Part of a small language model's weights: capped logits.
Each number is 500 + 25 x the weight over its row's rms, rounded and kept within 0 to 999. Layers, rows and columns count from 0. Numbers have three digits each. The size before them is the row's rms in percent of the matrix's.

# down: layer 3 MLP down (transposed), 512x128, rms 0.184, rows 279-289, columns 0-127
# up: layer 3 MLP up, 512x128, rms 0.19, rows 280-289, columns 0-127
down279 112:502514494524536494488511473496480449509497454519517534480482509492447502525498492507462514461511505517518498498513472499524481444523469468525491480500544516476457469433500453503500495527478535498508513498505485512522474464516475510501499496522464499498485520479505480497488494459457483493530505534444497530509487497507521495505508530535548449510427473496497541547524507482514466494492
up280 107:522503499491498417480513497529517494509527471518439491483492522499483514518502484503499518505521476518497534488476487487494537489529512505541525514515523471525525433444516525477544469461438495498502515511498531515502495488510500514439511527478523520461481478555479518504483509439463542463477514505514494511529525483508464480481491517493510477495476505493518517474495490458534511504508
down280 091:520480507515503545547484474501488518483521495495488482524504486486513526494481496521490492486495504474475519532483424489516501477504496504481524517494465546460486539531477586499490511533532556518498472519520530483519494474518480503504477545470443501463504505511554478510466506526543487493489484494531527497514522479519502502548519484462499529521516524503519497531547507517540516489481
up281 098:525512553499528455507460516522490508515497484475521521522539528503528478463457483513517472486486516517521461560494510485492502416512500510548521486498521488511497526544483515500549464494481507504466509533472479503494535527506524498511494482499494490498513458479457534502511505477530471485511544507498457473499481484529496471501477482551518509494465480526521508498474517561456499512496
down281 097:442512473549533503517497453505482497492494510458498409530494510494492442528503472481465502490508482520528495490488466486495491493465503507472484518511493525532486462479497473549475492513527518473511513512496463474496543496512520522474506506481493537474512503489472522529478478513447482523508490494512519548463507523530544476504509472500515493490490498471558481455485500512494476472459
up282 095:510518494502531515465497469479508511533467498569497511520469500485465500549494494517506522514462530530475444502519467496496541540492511531496460499479510487521511474495488491491487522487533474501485472502501472483563503496499436429484476488482475494527526514484497450524497486526539499536472507479466528473480515478505482464478478499515511500536485499506500492471490445514518505547480
down282 091:488478529478493476474495526535538482475528485513500523507488520518491516495512521498483458510454478504534497482523532513493495459502502464537498486530481491490490502496490438534475494503469479507492528475487525490486499540447471544496500532499499469471511470470516531527466504477509486476512446478507454527442515467490505508495519498446525467446483473468460509452512482533513462492495
up283 110:530518490521536523504495511525548499525479514516500485469436534519497496508503498565501512478500484493487482504489508529532507486504478491504498528469465514529477533502456478509565492524492506505546521492559521519544498467527554458498502493508482471520489466521487504510480495500515483500497475515487473500492471540507501557463547507458459479521496487519496505523528502535522484495563
down283 113:516524420481458510479470491486489509509474455536539511488511522508523486516476467478535496485476505449438536498515481527464493465521504522507511481510464549477510527493525479551550484480480490535523494508485481504515482481504536491512519493492485491519457521507489501491472496517493519504509527535476513503522506522510472499532483592485489451535468476497529499516507500497505493495485
up284 125:514539471527505504528490480490520515514482505536504493503504534476454506525516525496481496479487502522518465502528487467491483516527558499492470460519514477547509510554497467511472512512501450519473500496503480497521482496499532494512534499480442530505536463502487470500505517514473489521508457515471547517492462506455465527444515533464431492477476496504463506510496524547508524521527
down284 131:479440475482450472558520521546492510524541484487464481544507441497537552517520488492513500498508475480521487486473518458514540501496509531551470504501493506492509511519479511450437512520512499476475512477452528490456499498512511511513490499497511548500508503491494534549520535504512520474487500476489508480502493490504526496518495446498521504480506514480474476475456498463492508539489
up285 108:494481460497470475494536553533491500436521532480511527471467472510481525485448503500511513508519486505523471497444511516460477513501553495517496500514540554520506508522534497532484511508505474463485532477472484496533498489485487505513495519464514459483456519525537497522486489446504497510520514506527493504521450462457534517477493477491522501508519458496458506518455504515467519479506
down285 111:486526499526521509441458513498518500507474498475512510467418517492483526506502509455506496503488511505495550492504503481527491516507484463480468474473502484491499440501510504518488514477430534517512514508474467490498490529488496535497507480514532538454543470443454490442484532458471495515484476476518482521489537454511479480506512505509512512545508505484510495476509495527478519498531
up286 105:461475496499513427517507447458472489490523460451477494510504525480456498523549516472487506457509464482491499536518508491498498491559542515471521554530499495529539526544480535489497510504475497474529469518539479508475493508485492503556489523499484499511461495528478489519510521493469509522533523506535496485481471478479449474518498529528496514505503487483478510465511493538499502498479
down286 101:510500534479491510517499496498518503485501482559496511501533432508528504476469472508464517497521547492501540541527546523538464542512487523527489466488532500509478510482507458445491512456474506519517514479477487480560502468492495465476510474493537496501497500489516528477490498520497505520545522541455486503561473495523545503477522473468467484510511529508520489515516471476479506523485
up287 112:463534465517486526472546466493539439495532522484508457463523508452519479465521481490473478467507484480560497477509485525511515467519531504511483497523453497486543499520462482495447499494499485502492493499495487520477500453523540518548526515481462529496527512483492484499503504519482479488507496502473513477497483490511500519447512480506485533503492480462501499537545516501512449497441
down287 111:488488530508502506475452505536504513506477500526497518531462534526517459478539552440503504490505518496460483524475476477463450533485516482480538490478530505506465483479530454481493476519497501499531517508486551447469470521498510507495546494502541489515514510499485462519479488521504511508504494524473520521527483561538501490506523503505525503484543505500470547520438494499493500501459
up288 094:501512509483492483509474520456501536469475536513493480481535525495502506487523496554491508536478531478499508508518494493528469502475547463509528516478477454479510496517501533522538531501519479472500492506499532512515489523466529505440483541496475500449524473504495505459522507448490538506500486425513515513479486479491485476515466511490526471488475522534549464502474527532546503459491
down288 093:508471526476541506473508512578485482524524487504512520501485494499547479509502484482492463429515486490522470486502485513448491511499486515519499523516495551497515507472469492485477503502531502535493509497512477468494505450555554510531509478526551495496474514509471506499481486533526478483498488568471481466537535531503464525470507516509503531483522489483500521500505490441503511519539
up289 107:512536506469540509461502495482469504484510481518504482518503503459486499507495526451496580508517538487533475510546525513500524483483525505543474479545515469534520502521470503493476491516481507459501498542514430493520477473507506544518505515535539532512488503503521481503496545500516481518500477517501525460506510474522474540487547476522452463494452533466503495494516512497509480476496
down289 087:535508509528462519493462487514514475521522490522454502493522488483517460460521471507493458454478487499452523498486455471481484501521470484469547515455477525493463501521449514496483497505510492515501442461490529481461506474512513488494518513469453496492489487500508512486520475512489502501511501490462498517499528524522448509519480545430538525529506447510505525526480481521468509521483